From a checkpoint of a small transformer trained on Wikipedia.
Size: 6 heads of 64, vocabulary 8192.
Architecture: tied embeddings, attention and MLP in parallel.
Each number is 50 + 15 x the weight over its row's rms, rounded and kept within 0 to 99. Layers, rows and columns count from 0. The size before them is the row's rms in percent of the matrix's.

# layer 2 MLP up, 1344x384, rms 0.0208, rows 1268-1322, columns 256-383
181:62 39 58 34 41 47 59 53 58 45 42 58 63 34 45 50 21 65 32 58 72 66 30 57 83 45 83 49 44 62 41 39 72 67 67 64 12 63 63 22 32 38 13 55 69 68 38 55 74 15 67 49 54 27 53 34 42 60 68 37 62 46 51 61 57 71 48 35 58 39 33 71 60 41 46 47 50 47 56 54 45 62 53 51 62 56 50 42 45 48 69 58 30 41 58 56 71 72 47 30 13 55 68 49 50 47 34 54 49 40 75 50 49 17 60 59 23 50 37 49 32 92 62 34 49 49 39 36
064:75 50 44 49 60 48 53 55 73 38 64 24 65 63 49 64 37 61 39 57 51 55 34 48 66 52 48 64 64 46 54 48 50 54 61 69 42 59 66 54 19 65 26 58 28 46 29 56 00 47 52 52 41 39 54 36 46 51 50 33 65 87 40 65 45 41 51 36 58 62 31 74 48 31 13 50 46 27 50 68 54 58 55 52 66 66 48 37 14 56 58 53 47 39 38 50 49 48 32 52 46 48 72 34 50 30 10 71 69 38 72 39 47 50 46 56 58 55 43 47 66 62 43 54 63 55 45 38
178:39 36 73 45 29 36 65 69 57 19 56 43 78 44 56 47 08 53 54 56 38 53 24 75 70 45 50 71 61 45 46 61 34 60 42 45 25 50 44 12 35 66 76 33 57 44 33 54 49 47 77 51 62 28 50 54 24 40 62 63 24 60 47 56 22 50 51 52 33 50 72 63 69 25 49 62 35 36 35 50 47 52 54 80 24 65 62 40 39 56 80 77 29 30 39 58 55 44 50 39 48 67 67 50 36 26 36 78 46 62 53 41 25 32 47 45 39 71 66 26 84 54 63 79 45 58 59 41
032:33 36 79 70 59 41 79 57 84 14 46 47 52 40 64 49 45 65 61 54 65 53 39 57 64 74 56 48 47 58 64 48 48 48 66 19 50 66 55 43 19 43 48 74 41 34 45 55 27 40 59 73 23 23 56 38 54 52 32 64 52 69 50 85 53 36 55 56 45 53 64 52 54 43 35 33 73 47 59 63 54 55 49 60 30 65 58 54 37 42 75 58 29 34 54 64 45 43 50 51 38 73 69 41 38 30 22 61 83 55 58 57 68 42 50 62 55 44 43 43 59 52 71 63 57 56 55 41
036:32 38 60 65 37 42 69 43 77 32 47 58 56 70 62 66 34 81 36 51 59 41 53 37 40 58 49 45 65 44 65 41 53 46 57 40 50 76 81 53 25 47 48 64 45 69 21 58 41 35 42 54 21 53 54 52 44 56 49 64 47 38 54 78 44 44 35 38 57 47 64 58 40 26 18 57 59 29 63 56 35 62 41 62 26 65 47 34 38 51 66 66 39 46 47 87 55 35 65 56 67 64 62 54 50 33 19 51 86 36 58 43 47 36 72 82 77 69 60 37 44 43 54 63 78 50 62 41
030:22 53 57 70 52 32 71 56 80 28 37 51 68 50 63 62 37 63 41 47 54 45 36 50 58 37 69 51 68 47 64 57 62 53 65 34 67 67 59 47 17 48 38 66 47 60 31 69 41 42 63 70 63 58 54 42 51 64 32 37 40 61 59 64 51 22 54 61 41 35 40 40 29 28 25 50 47 54 59 67 63 55 52 60 56 57 35 53 28 35 63 57 75 13 54 78 53 51 32 60 67 30 86 49 57 30 52 65 76 38 74 54 37 42 47 56 63 88 35 39 50 50 55 61 56 75 54 49
031:34 67 27 28 76 55 47 66 73 43 23 51 63 53 73 46 55 52 45 62 53 56 63 45 40 51 79 55 29 37 55 57 38 49 52 43 63 52 69 42 43 55 50 75 41 62 45 39 43 74 35 59 43 57 61 37 50 44 42 52 48 63 40 88 44 39 40 63 49 69 68 71 45 34 39 79 65 42 57 64 46 56 57 46 60 41 34 39 35 41 88 54 31 39 62 53 71 45 30 63 28 44 44 26 58 37 48 58 67 52 43 49 48 59 52 45 66 57 54 42 49 60 63 72 73 58 55 37
039:58 27 33 69 47 47 49 59 77 41 30 61 72 46 51 61 60 61 44 48 47 75 64 41 48 66 69 65 46 45 53 53 62 53 74 79 40 61 70 47 33 39 45 60 33 21 20 73 31 42 41 78 43 67 61 63 18 60 14 34 59 70 47 69 43 32 50 67 39 66 47 52 41 33 26 45 50 42 67 60 62 52 30 33 66 75 38 31 35 62 77 51 66 15 66 67 43 68 49 66 55 55 73 39 37 47 48 48 81 40 50 62 50 23 56 52 81 64 44 35 62 56 70 53 50 62 54 31
141:25 54 45 74 62 23 45 39 60 25 21 41 46 55 56 61 52 47 17 18 62 54 62 61 48 68 58 54 52 59 48 65 61 72 64 40 44 77 65 58 38 64 40 60 40 45 15 79 23 55 38 57 73 54 59 32 30 42 52 31 57 59 61 51 57 36 60 63 39 38 39 68 55 49 02 39 73 67 39 63 67 53 48 89 45 42 44 53 50 44 63 35 40 34 55 45 74 31 30 77 35 33 37 31 50 43 34 57 46 17 57 62 51 40 68 73 61 36 26 39 68 59 87 43 53 48 60 33
026:20 38 66 63 58 52 39 39 73 41 49 35 54 58 72 56 35 45 71 44 56 57 54 54 41 58 60 77 84 48 49 61 45 53 47 68 49 56 64 67 40 42 25 58 33 48 35 58 53 43 28 78 60 75 45 49 34 42 40 61 35 56 47 47 25 32 47 27 49 44 49 65 18 27 25 43 65 53 56 58 38 58 61 70 25 68 41 35 25 34 64 09 69 40 50 48 67 60 30 44 43 40 50 33 75 57 34 45 58 73 59 78 35 59 56 43 49 60 41 53 82 44 64 58 54 60 54 48
190:51 67 31 54 35 60 49 61 56 48 64 48 77 66 42 54 53 48 18 65 59 47 44 69 56 39 69 85 30 22 27 38 42 87 79 32 41 73 52 38 37 82 69 69 26 73 43 66 45 55 65 58 29 42 62 31 59 25 33 69 68 34 68 51 49 50 50 49 60 48 22 59 41 39 44 27 77 31 37 66 42 47 36 51 55 37 50 53 60 45 69 41 56 45 62 52 38 72 49 69 51 37 44 55 43 39 55 69 54 60 36 67 52 67 39 76 43 33 54 26 65 61 40 47 69 61 28 44
033:61 35 35 76 46 40 68 46 69 23 29 46 74 36 50 73 37 57 36 39 42 39 50 60 69 76 65 75 52 64 62 47 64 25 65 68 44 40 53 51 28 41 31 58 65 47 28 47 24 41 46 91 33 67 57 52 34 53 11 37 41 71 52 65 39 71 35 50 26 62 41 68 39 36 37 26 78 61 63 85 49 61 41 79 57 56 37 52 16 65 53 46 54 52 64 52 63 53 19 52 15 60 46 31 45 56 25 65 61 30 60 55 45 45 63 63 63 46 56 61 58 67 54 56 75 53 56 32
036:45 27 49 53 58 21 53 78 63 34 46 31 61 71 55 52 29 53 47 56 60 63 73 46 59 61 47 64 50 41 43 59 53 46 72 61 37 62 53 42 51 37 34 64 49 63 27 71 29 48 46 68 45 39 68 21 38 63 44 43 54 77 51 66 57 61 62 58 57 37 53 63 42 38 33 36 39 51 49 55 57 56 63 56 62 50 37 39 30 62 51 50 41 47 64 71 44 35 49 74 49 54 57 28 32 46 38 72 75 14 44 61 43 31 56 79 50 71 41 42 39 71 60 55 40 67 52 23
037:59 49 53 41 25 57 46 70 77 32 39 71 62 56 66 65 22 60 54 52 47 62 29 51 50 48 67 65 64 19 49 39 60 43 70 40 29 51 60 20 29 47 67 66 22 21 29 64 35 57 37 62 59 53 56 64 48 55 51 43 44 60 59 79 51 58 47 58 39 64 58 63 54 25 30 67 77 59 62 58 44 50 52 69 65 48 52 37 36 54 90 80 47 19 52 74 64 62 57 47 62 71 60 41 53 66 23 79 88 55 39 56 42 35 48 36 65 72 53 51 50 59 72 61 61 43 46 54
048:26 64 48 46 44 50 48 67 64 27 23 43 71 41 72 52 09 53 53 59 46 64 31 56 58 54 73 61 73 41 58 40 69 52 61 47 36 68 62 21 43 67 46 58 18 63 46 54 33 44 36 74 35 57 36 54 61 39 37 55 54 48 44 77 34 44 48 56 48 71 70 52 37 15 22 42 55 50 52 47 56 49 48 42 32 41 46 37 06 37 62 47 56 27 32 69 48 45 30 69 62 62 43 35 56 51 31 64 66 40 40 50 49 47 55 66 47 61 46 43 48 55 63 62 78 64 68 51
024:46 52 63 59 62 58 50 76 76 30 47 41 63 70 56 44 55 51 39 54 57 55 52 35 96 65 73 54 43 52 46 42 48 71 66 65 52 44 65 52 45 57 57 66 44 43 37 64 21 57 42 55 52 84 37 36 58 57 64 27 32 56 43 66 58 60 54 65 29 56 69 44 37 39 31 49 74 30 66 61 54 48 55 64 64 51 56 48 24 59 29 04 48 42 53 61 37 69 47 59 33 51 60 36 53 36 27 57 48 40 44 43 56 44 64 57 51 54 45 69 55 43 46 65 60 71 61 46
112:37 46 62 56 63 36 67 76 60 41 44 43 59 44 58 17 47 49 58 49 73 85 51 59 55 39 59 57 62 51 63 17 65 46 48 69 52 60 49 39 42 61 61 64 23 41 23 48 22 56 34 59 28 77 63 58 63 57 51 45 35 64 44 47 56 33 57 65 50 46 54 41 32 42 44 61 48 90 36 51 61 77 48 37 54 62 66 56 43 55 45 47 42 08 55 89 62 57 30 38 38 59 86 56 21 42 07 72 59 52 53 48 47 12 54 66 44 42 42 48 54 63 56 38 67 47 76 33
035:55 50 60 53 35 57 52 55 81 49 49 33 39 69 59 63 25 64 45 49 64 55 41 46 54 69 57 65 43 45 51 49 60 65 77 67 35 49 69 38 34 35 46 65 37 39 18 57 34 42 15 82 43 52 62 45 34 29 59 41 52 69 36 75 49 61 47 74 48 60 57 65 39 23 34 32 57 38 67 60 42 63 49 57 37 38 33 37 23 33 61 77 72 24 59 72 78 39 54 52 60 35 73 24 55 49 13 70 72 35 56 68 52 51 37 52 60 53 41 27 26 53 58 65 63 60 53 28
033:43 56 68 47 62 44 55 48 73 38 55 50 54 42 61 33 13 46 42 67 32 58 72 61 58 50 67 73 52 35 41 60 60 59 49 47 40 69 72 46 31 63 61 69 47 68 30 63 23 53 50 72 37 40 57 34 42 51 45 21 57 62 31 78 22 38 55 41 32 67 32 73 43 40 41 24 83 36 53 64 36 53 47 63 51 57 34 44 45 42 63 49 55 34 45 77 58 61 46 81 44 67 49 34 41 53 24 66 61 45 48 60 43 25 57 69 64 70 50 46 51 64 62 64 71 54 51 61
160:53 45 61 76 38 34 65 31 56 46 58 48 50 53 49 82 35 68 44 25 78 61 39 78 48 55 65 29 44 22 37 48 79 52 65 55 20 71 76 43 51 39 26 81 61 53 18 51 55 51 68 39 22 41 59 44 51 65 32 57 67 65 54 74 32 40 48 66 59 54 32 56 42 39 37 70 76 53 69 49 55 64 34 74 38 61 49 42 42 46 79 49 54 41 59 67 36 52 69 41 36 65 62 16 41 56 41 57 73 55 16 45 40 67 33 67 50 44 47 40 61 82 50 78 61 52 37 52
176:29 67 47 66 57 34 43 59 60 18 66 48 89 39 84 61 52 37 49 64 39 83 31 62 32 41 56 66 53 55 28 31 43 67 64 39 37 79 37 27 46 40 63 49 43 34 24 55 44 47 43 40 42 45 65 49 47 49 39 56 72 48 41 51 12 58 59 46 47 56 62 64 69 57 27 35 53 56 40 60 43 59 57 46 59 37 39 44 26 71 80 61 44 16 68 33 71 45 30 59 43 42 58 41 38 41 22 47 94 38 57 55 37 17 42 53 89 44 54 64 55 61 41 52 59 55 54 31
026:41 42 54 40 50 58 36 57 81 23 42 53 47 36 65 54 59 49 55 45 60 60 57 47 40 39 57 49 78 23 47 42 53 40 49 55 60 59 61 55 23 32 37 65 35 58 19 89 36 58 42 80 41 35 48 38 58 56 31 43 31 73 85 64 32 52 45 73 10 67 32 75 49 35 32 55 54 53 62 67 44 52 54 63 41 64 31 32 25 55 83 44 60 36 42 96 50 41 41 65 49 51 83 48 45 56 31 63 78 27 36 57 48 47 64 39 38 49 34 37 56 62 51 60 54 55 52 49
021:30 47 35 52 67 60 59 67 62 44 33 39 52 35 43 68 36 41 69 53 58 74 66 69 53 64 50 44 36 49 50 59 65 65 69 74 40 41 62 25 38 52 72 43 64 35 37 63 23 38 39 47 48 59 73 39 38 42 58 17 55 60 39 61 42 48 76 53 30 57 45 45 30 38 24 31 68 34 73 72 36 62 24 43 54 66 51 41 28 54 85 53 52 34 37 62 73 49 54 76 41 45 54 44 69 50 30 45 78 49 36 63 38 25 54 74 37 53 60 34 71 60 51 62 63 67 77 57
036:16 62 53 61 27 43 45 63 63 23 66 41 44 27 54 68 62 66 46 63 26 66 44 49 73 82 76 53 34 63 37 54 49 60 50 44 50 55 62 30 15 57 26 48 34 48 30 56 29 61 36 83 39 62 65 40 47 42 54 25 45 73 45 72 38 45 33 56 54 55 54 47 24 16 32 30 43 52 52 58 41 39 31 72 41 44 44 44 35 68 58 57 45 44 44 67 72 65 27 59 24 46 63 60 63 32 35 63 63 56 62 70 61 53 44 40 89 57 66 64 69 44 46 63 66 57 81 33
025:34 27 52 43 38 58 52 43 83 27 26 33 43 57 51 61 52 64 43 34 57 52 76 59 58 47 53 37 42 46 71 15 39 45 66 56 29 21 50 45 33 54 37 56 51 34 30 58 29 46 46 45 29 42 43 39 38 55 22 63 58 62 70 48 55 35 74 47 81 60 43 61 28 48 36 55 58 57 36 56 33 39 38 45 36 41 40 58 61 52 47 49 43 32 71 83 37 58 22 55 39 93 43 39 28 47 43 72 71 51 49 54 51 35 47 55 52 62 72 32 57 49 71 67 84 66 51 29
029:58 35 45 48 17 40 55 54 73 34 22 35 56 60 65 38 26 63 46 60 47 62 58 34 46 66 63 52 37 44 41 50 56 55 71 39 26 57 35 50 36 47 40 77 38 29 30 49 32 46 24 54 26 18 58 59 37 33 45 47 49 67 57 58 32 32 38 58 48 65 72 62 44 23 39 57 65 44 46 66 50 51 44 60 57 59 46 46 31 61 60 62 51 38 68 59 69 59 16 62 42 48 50 44 58 46 33 45 45 49 29 41 65 27 62 34 51 63 43 63 44 51 72 42 73 39 27 54
034:27 63 51 48 62 52 66 63 65 30 37 34 61 44 42 58 35 51 54 45 54 76 54 63 50 61 71 72 52 30 65 20 72 58 50 59 40 64 78 59 43 43 36 56 39 48 31 55 12 45 31 54 41 62 69 45 57 67 40 37 54 65 52 56 30 36 46 66 58 46 44 53 24 17 38 40 55 58 49 57 55 58 40 57 59 72 37 44 39 38 80 47 49 30 56 78 73 44 35 40 51 48 51 53 36 46 32 76 73 44 32 56 52 54 64 67 57 88 45 21 38 37 59 54 45 67 41 24
036:42 56 71 60 56 36 49 37 65 42 60 45 40 46 40 50 30 63 21 67 67 59 68 47 38 55 64 60 50 50 34 63 50 63 62 44 48 50 41 88 26 58 17 62 56 57 27 64 08 52 23 70 36 66 70 47 39 68 26 32 32 71 72 69 30 48 30 61 27 57 36 55 30 22 40 63 50 57 52 55 37 71 57 67 64 52 53 28 28 42 57 65 61 27 50 80 43 63 56 52 44 64 47 49 45 60 41 69 76 52 49 39 53 47 43 66 56 77 62 58 70 65 27 69 61 71 69 16
036:28 29 69 62 63 40 44 50 75 36 46 39 65 51 55 50 23 38 46 47 53 64 41 50 67 59 53 78 56 47 49 38 46 41 48 21 36 41 67 31 37 52 61 85 36 38 41 49 42 52 40 59 53 60 46 44 53 58 45 43 59 75 39 80 33 39 40 50 59 60 72 58 56 27 18 47 42 43 62 56 63 50 27 46 48 58 45 27 25 63 85 64 22 20 46 64 69 79 43 60 35 84 52 37 51 71 32 58 78 40 51 59 41 45 55 47 42 93 35 62 63 43 47 67 67 65 71 52
033:54 39 45 36 50 39 51 65 88 27 46 46 55 55 46 68 59 54 40 37 56 64 78 38 60 50 58 80 67 47 47 56 75 58 65 67 34 35 53 38 33 66 47 69 26 54 31 72 37 53 49 66 36 47 57 42 49 89 57 43 40 61 52 72 34 41 58 50 34 51 57 71 35 24 14 55 40 38 81 62 51 52 51 59 58 47 36 56 42 64 69 78 52 31 55 74 39 67 46 70 32 42 51 66 32 36 36 53 73 24 39 55 52 26 48 66 59 69 52 25 55 58 43 83 56 39 41 58
181:35 37 55 59 39 37 57 86 64 57 45 42 41 56 32 49 46 17 22 28 59 44 50 65 61 42 55 55 71 46 24 33 40 75 49 66 52 26 44 54 45 53 62 41 56 23 17 42 66 29 41 40 57 68 60 76 47 85 50 55 39 38 39 66 19 34 49 50 49 37 48 68 56 56 36 60 35 66 53 51 70 63 50 71 49 56 56 43 53 44 55 52 37 38 41 51 51 55 41 58 57 33 33 29 35 61 37 55 61 43 56 54 58 52 64 62 33 35 72 42 72 53 43 59 49 74 67 33
172:29 51 61 56 23 10 48 54 59 49 33 36 37 51 51 38 34 56 29 49 61 45 45 61 62 60 70 71 59 44 44 54 47 35 42 49 33 30 32 55 39 43 52 55 61 44 41 71 44 43 29 38 76 58 58 63 49 50 05 69 33 42 61 63 45 80 44 27 60 50 47 89 65 30 54 48 41 43 41 59 62 58 50 58 40 38 81 44 53 61 37 66 51 45 42 51 61 51 53 30 58 67 55 75 34 45 46 59 43 36 10 39 19 48 67 18 59 62 44 55 45 88 39 38 51 61 76 81
041:60 38 67 42 42 31 47 53 80 33 42 22 51 60 54 62 32 56 32 45 54 51 43 49 42 70 42 52 41 66 54 55 53 71 59 54 57 69 66 23 37 21 09 77 32 39 38 86 45 50 46 68 43 69 64 71 37 55 42 35 40 73 76 55 47 36 73 43 43 50 50 69 47 23 18 53 74 59 39 64 44 53 39 53 60 41 38 43 40 36 70 46 43 32 79 70 58 31 14 59 47 75 48 34 55 35 54 70 62 38 47 64 50 45 40 84 46 62 36 48 64 36 46 64 57 74 49 45
032:53 44 41 72 56 57 45 43 76 32 58 39 57 71 52 55 29 49 42 41 72 60 48 41 69 61 59 61 50 47 34 34 44 61 72 68 46 49 77 41 42 70 37 63 43 41 55 75 44 51 28 65 27 65 63 37 37 42 55 29 41 70 67 64 35 53 44 48 28 57 62 63 23 19 30 50 73 24 68 61 63 59 25 70 51 45 37 23 27 67 76 62 62 35 66 68 53 54 43 67 12 34 47 39 72 63 07 47 66 33 62 65 61 23 46 58 67 51 61 55 56 78 89 70 64 65 55 32
187:61 39 69 36 73 38 70 38 60 37 49 45 45 41 43 68 37 71 37 41 77 60 72 32 43 40 54 40 42 34 72 63 81 40 51 39 56 71 94 62 55 49 12 52 23 38 22 62 64 63 32 76 53 56 65 68 34 63 55 23 35 49 39 42 57 45 77 59 49 50 65 68 57 47 17 45 73 72 82 56 42 72 56 39 64 55 34 47 58 47 76 64 68 48 60 62 49 48 18 82 66 58 67 51 34 24 07 52 53 56 63 38 53 57 70 58 44 38 18 74 84 48 33 42 71 65 52 43
037:56 55 58 65 38 58 38 56 77 35 55 45 66 64 58 45 22 68 60 61 67 72 53 20 51 59 52 32 29 48 63 31 69 60 60 65 35 52 59 38 16 69 46 59 29 26 44 69 32 49 28 63 56 69 57 37 32 65 64 48 55 61 32 76 47 63 64 62 39 76 43 62 48 09 46 39 51 35 49 54 39 55 36 70 40 55 39 48 31 50 34 67 63 36 55 66 47 45 25 32 50 70 52 61 74 59 49 60 88 59 20 70 30 53 48 41 50 60 29 75 41 63 80 61 64 64 58 37
031:48 44 43 49 49 48 68 48 87 46 72 46 42 35 39 67 46 55 40 39 45 73 52 48 65 51 47 71 71 45 75 35 57 76 65 50 27 63 49 60 54 45 28 79 34 51 33 71 51 39 61 69 43 90 72 27 45 68 60 46 55 60 56 78 44 43 51 71 31 30 48 48 46 29 26 67 52 38 59 67 41 71 25 54 25 69 29 31 39 60 71 62 45 13 46 64 50 38 37 29 53 36 49 31 42 51 33 85 74 45 50 63 43 49 52 71 42 75 36 49 70 62 56 62 71 50 62 33
159:24 51 61 47 27 60 25 62 60 40 55 39 76 42 56 49 30 68 57 61 49 55 56 65 38 39 42 74 35 52 61 20 69 53 79 50 63 49 77 47 40 42 47 78 20 51 27 80 65 30 32 44 46 51 76 60 38 84 29 44 47 60 28 81 26 43 62 59 27 66 90 59 52 34 25 45 48 57 28 52 66 76 40 52 32 49 66 40 30 43 79 46 56 19 59 86 58 32 29 49 73 54 71 55 60 46 51 69 92 37 49 59 20 58 33 69 49 58 58 47 40 56 48 57 58 50 34 39
028:55 30 44 60 53 79 36 45 73 30 40 42 65 56 82 51 37 56 55 55 63 46 46 43 58 45 66 83 53 43 53 59 52 46 62 64 39 56 58 63 27 32 17 91 25 67 31 67 11 48 41 81 50 26 75 65 47 70 57 42 62 54 48 73 46 36 56 47 23 67 55 64 42 65 47 56 61 41 63 65 46 51 46 63 63 53 61 44 24 53 71 50 66 26 49 73 95 43 55 53 51 63 58 49 65 49 33 71 76 55 45 52 35 27 29 91 36 46 47 30 47 37 43 49 69 57 50 59
035:45 65 63 24 67 38 42 59 81 30 38 15 55 40 66 72 36 55 32 58 63 50 46 62 45 53 52 65 37 64 51 57 59 42 84 63 38 72 68 44 39 55 53 71 39 39 33 74 22 36 40 81 38 41 54 38 45 53 43 49 33 63 66 75 52 55 66 71 38 50 57 59 29 18 26 66 50 47 54 44 38 62 37 40 54 57 41 40 47 53 65 46 51 26 62 76 54 40 29 56 65 57 49 37 37 45 34 57 75 57 41 53 41 49 53 64 62 68 45 42 38 69 36 52 56 59 38 38
024:46 22 61 62 63 55 33 50 68 28 73 26 39 53 66 52 47 59 52 39 51 46 21 41 62 38 52 52 48 69 60 47 56 77 44 48 43 61 88 58 44 00 47 59 18 32 37 65 29 32 27 63 48 48 37 37 57 31 75 52 60 72 74 62 45 48 63 64 24 65 46 52 56 25 44 40 64 33 57 55 60 42 71 48 42 41 45 45 25 35 69 43 67 36 99 45 72 45 40 56 48 44 50 38 57 39 35 68 68 58 70 60 31 26 49 72 51 46 39 68 53 61 70 46 70 45 67 41
040:33 54 47 62 45 28 42 40 77 28 30 42 74 50 60 48 37 56 56 33 60 64 39 45 69 63 48 71 50 51 46 27 52 63 69 37 32 41 47 39 41 64 44 46 55 56 05 51 30 52 27 59 40 77 75 42 39 59 46 50 48 63 58 48 48 55 48 31 21 55 38 43 50 16 37 36 59 36 56 63 50 53 50 73 18 77 42 45 39 56 53 44 39 32 54 77 48 58 51 78 56 50 40 54 50 59 32 93 67 47 51 30 44 47 55 61 46 42 52 55 74 57 48 63 70 56 62 43
181:33 36 63 26 54 33 70 62 58 12 35 44 78 52 68 41 06 65 79 44 45 62 30 59 27 43 47 54 52 31 59 39 77 61 58 25 19 59 67 61 39 51 59 64 40 50 39 57 25 49 47 55 55 36 66 55 58 69 47 67 53 45 71 87 21 26 39 36 15 37 62 72 57 44 52 41 40 42 48 51 65 49 45 42 61 38 51 46 51 59 80 62 24 20 38 96 56 22 56 58 44 67 48 47 43 61 33 49 78 13 45 36 26 53 59 67 41 58 56 36 59 55 70 41 53 45 53 55
027:50 47 60 52 77 40 41 49 83 45 33 31 69 41 64 50 16 57 49 42 52 50 35 56 40 72 45 70 61 39 48 57 64 48 30 32 27 46 79 25 51 58 52 63 25 56 54 68 38 39 46 41 46 55 70 41 47 39 75 45 22 74 52 56 40 37 19 45 55 50 77 43 27 43 57 39 63 59 45 40 64 46 37 57 45 48 50 46 29 74 79 70 71 36 60 77 55 26 20 59 45 68 46 75 51 37 31 61 60 38 57 52 61 48 47 49 73 39 38 44 70 31 65 43 68 64 31 30
152:50 40 76 54 65 35 31 62 48 62 50 43 61 40 43 69 32 60 62 50 58 56 61 63 44 40 83 28 40 61 67 46 63 32 68 17 46 36 49 32 47 55 44 63 55 46 38 41 52 53 72 52 56 43 46 62 46 46 18 75 49 62 50 60 33 20 30 37 39 45 49 74 67 22 28 72 76 42 46 53 59 65 56 53 42 48 60 45 52 49 81 73 09 46 59 68 51 35 75 41 49 69 43 31 68 67 45 55 64 45 39 48 50 40 66 38 26 53 42 61 39 45 32 58 33 43 62 40
037:72 46 43 72 35 51 47 56 76 19 48 34 37 42 77 57 25 72 58 50 40 51 61 31 51 72 74 56 53 58 60 05 51 40 55 39 59 63 80 52 25 53 26 69 45 49 33 54 49 35 29 99 37 66 43 50 31 51 36 51 54 62 53 71 34 64 61 45 32 46 38 60 20 23 36 46 64 77 63 54 41 62 53 68 50 27 48 40 46 58 61 29 47 32 52 67 48 37 30 60 72 62 50 30 42 55 28 42 58 39 48 40 37 42 56 79 54 59 66 52 61 67 58 53 54 65 54 30
033:47 36 56 62 50 44 46 60 74 40 48 49 77 77 51 63 29 79 44 64 47 46 40 39 43 49 60 71 51 65 49 47 54 65 60 61 64 58 61 44 40 56 53 57 46 49 47 55 36 58 30 70 43 61 64 29 46 67 34 57 45 79 56 75 29 41 43 52 41 74 48 60 54 44 28 23 51 37 73 58 57 64 41 58 51 67 24 48 21 58 69 43 42 40 68 69 54 45 62 54 59 69 22 39 52 66 23 55 86 72 40 44 52 43 50 80 64 58 39 43 71 57 68 76 62 72 60 29
036:59 46 57 64 36 57 43 56 73 12 54 36 70 69 47 52 40 48 70 27 66 88 58 49 42 39 59 71 67 39 50 41 54 69 75 65 52 42 63 43 19 56 34 56 36 53 13 67 40 57 36 71 64 54 35 45 27 55 45 29 37 56 71 74 45 53 39 74 39 70 71 54 38 43 31 33 56 67 58 84 35 58 43 54 43 49 31 39 10 41 82 74 61 17 46 72 68 43 37 64 38 56 49 44 37 45 33 53 65 52 36 51 46 40 58 62 71 59 45 49 60 63 61 62 67 58 41 34
037:50 45 34 44 45 59 53 71 92 09 44 37 44 40 61 60 33 57 52 58 70 64 55 47 57 70 56 74 69 62 61 52 49 43 73 41 71 51 58 33 25 32 32 72 38 45 38 53 38 69 21 55 64 56 67 48 50 34 39 49 64 64 54 50 56 40 49 48 60 49 58 49 40 17 07 27 65 38 57 68 51 50 68 39 64 35 45 44 38 58 79 37 44 56 54 71 77 48 39 71 39 49 60 51 67 32 48 68 80 48 63 57 52 36 39 48 42 43 55 34 57 62 74 58 79 67 42 44
194:52 54 26 54 22 51 69 74 58 57 34 49 60 47 34 42 38 60 10 64 70 40 31 58 77 57 74 45 46 74 59 31 48 38 63 46 24 55 63 49 41 47 59 40 42 51 57 52 21 44 62 64 56 56 39 56 61 44 32 28 45 53 46 52 51 39 50 30 36 65 63 71 40 40 30 57 74 29 56 66 54 68 45 23 43 75 40 52 29 24 62 45 58 47 63 54 77 58 07 56 35 57 23 60 49 71 38 73 48 41 30 65 28 40 55 55 68 44 66 31 56 71 87 43 81 55 34 49
036:52 52 74 61 46 40 40 62 81 29 34 34 38 58 34 61 53 51 21 52 41 89 41 34 49 54 55 41 64 52 54 46 66 40 81 56 52 66 80 50 20 26 40 69 28 46 40 71 10 33 30 80 46 51 57 49 55 59 44 56 79 64 38 83 34 45 44 41 71 40 54 59 33 27 38 46 99 62 42 74 53 46 54 76 45 31 62 40 47 37 56 60 74 45 53 50 56 53 18 64 50 39 57 48 54 53 23 57 74 52 55 57 44 50 30 64 77 53 53 57 63 73 42 56 66 73 60 48
031:45 57 51 62 51 65 57 52 65 54 27 47 88 46 81 55 46 52 46 41 45 67 32 57 55 76 52 48 69 73 51 52 42 52 46 47 45 39 59 51 11 63 34 62 38 36 40 45 28 64 42 73 40 72 59 58 33 65 29 40 34 72 56 76 56 37 71 50 56 71 55 38 51 37 24 23 65 49 54 57 55 43 57 76 52 46 39 57 36 66 61 52 83 57 58 69 43 56 50 44 33 52 78 64 52 46 27 47 50 49 48 47 47 26 27 77 67 51 66 26 52 49 54 51 64 48 51 58
024:43 53 50 47 90 47 38 43 60 36 33 56 46 61 60 53 50 53 60 55 45 61 65 51 27 79 46 61 51 46 64 48 41 72 71 46 60 53 54 37 13 29 42 63 51 69 34 56 45 31 45 45 30 48 67 41 49 44 32 28 57 68 44 65 52 52 53 66 40 47 36 52 55 33 59 41 56 60 39 64 50 60 57 60 45 55 45 32 27 46 66 48 69 10 62 66 53 74 68 47 19 27 79 54 40 48 36 46 83 44 33 68 35 37 57 51 61 80 27 42 51 26 67 51 63 62 32 64
024:36 31 40 60 34 40 66 49 69 36 47 18 81 36 64 56 23 61 58 41 47 77 45 50 72 63 58 45 49 53 58 57 58 60 71 44 59 51 46 55 26 51 47 76 52 61 42 64 18 56 36 52 49 51 61 49 64 75 44 50 29 60 68 63 43 61 42 62 52 68 55 60 46 31 42 68 57 53 55 52 46 58 33 58 53 85 29 39 46 38 53 66 66 39 72 70 61 59 41 66 59 43 59 50 50 76 23 64 67 22 74 51 51 33 54 72 44 62 50 63 44 52 64 74 47 50 52 45
069:48 52 60 75 43 49 43 58 72 45 58 59 70 34 61 49 24 73 52 30 61 47 45 36 80 60 68 66 56 40 38 35 38 68 49 84 46 57 47 43 35 45 52 68 38 30 26 75 50 68 32 72 44 58 49 54 36 75 29 35 40 59 45 74 24 50 40 50 26 68 54 60 39 26 25 64 36 51 52 62 43 46 49 70 42 46 43 44 41 44 55 59 37 40 39 70 44 58 42 43 46 57 44 44 47 61 29 65 71 63 45 65 39 54 62 61 41 34 46 47 71 62 69 73 67 61 40 51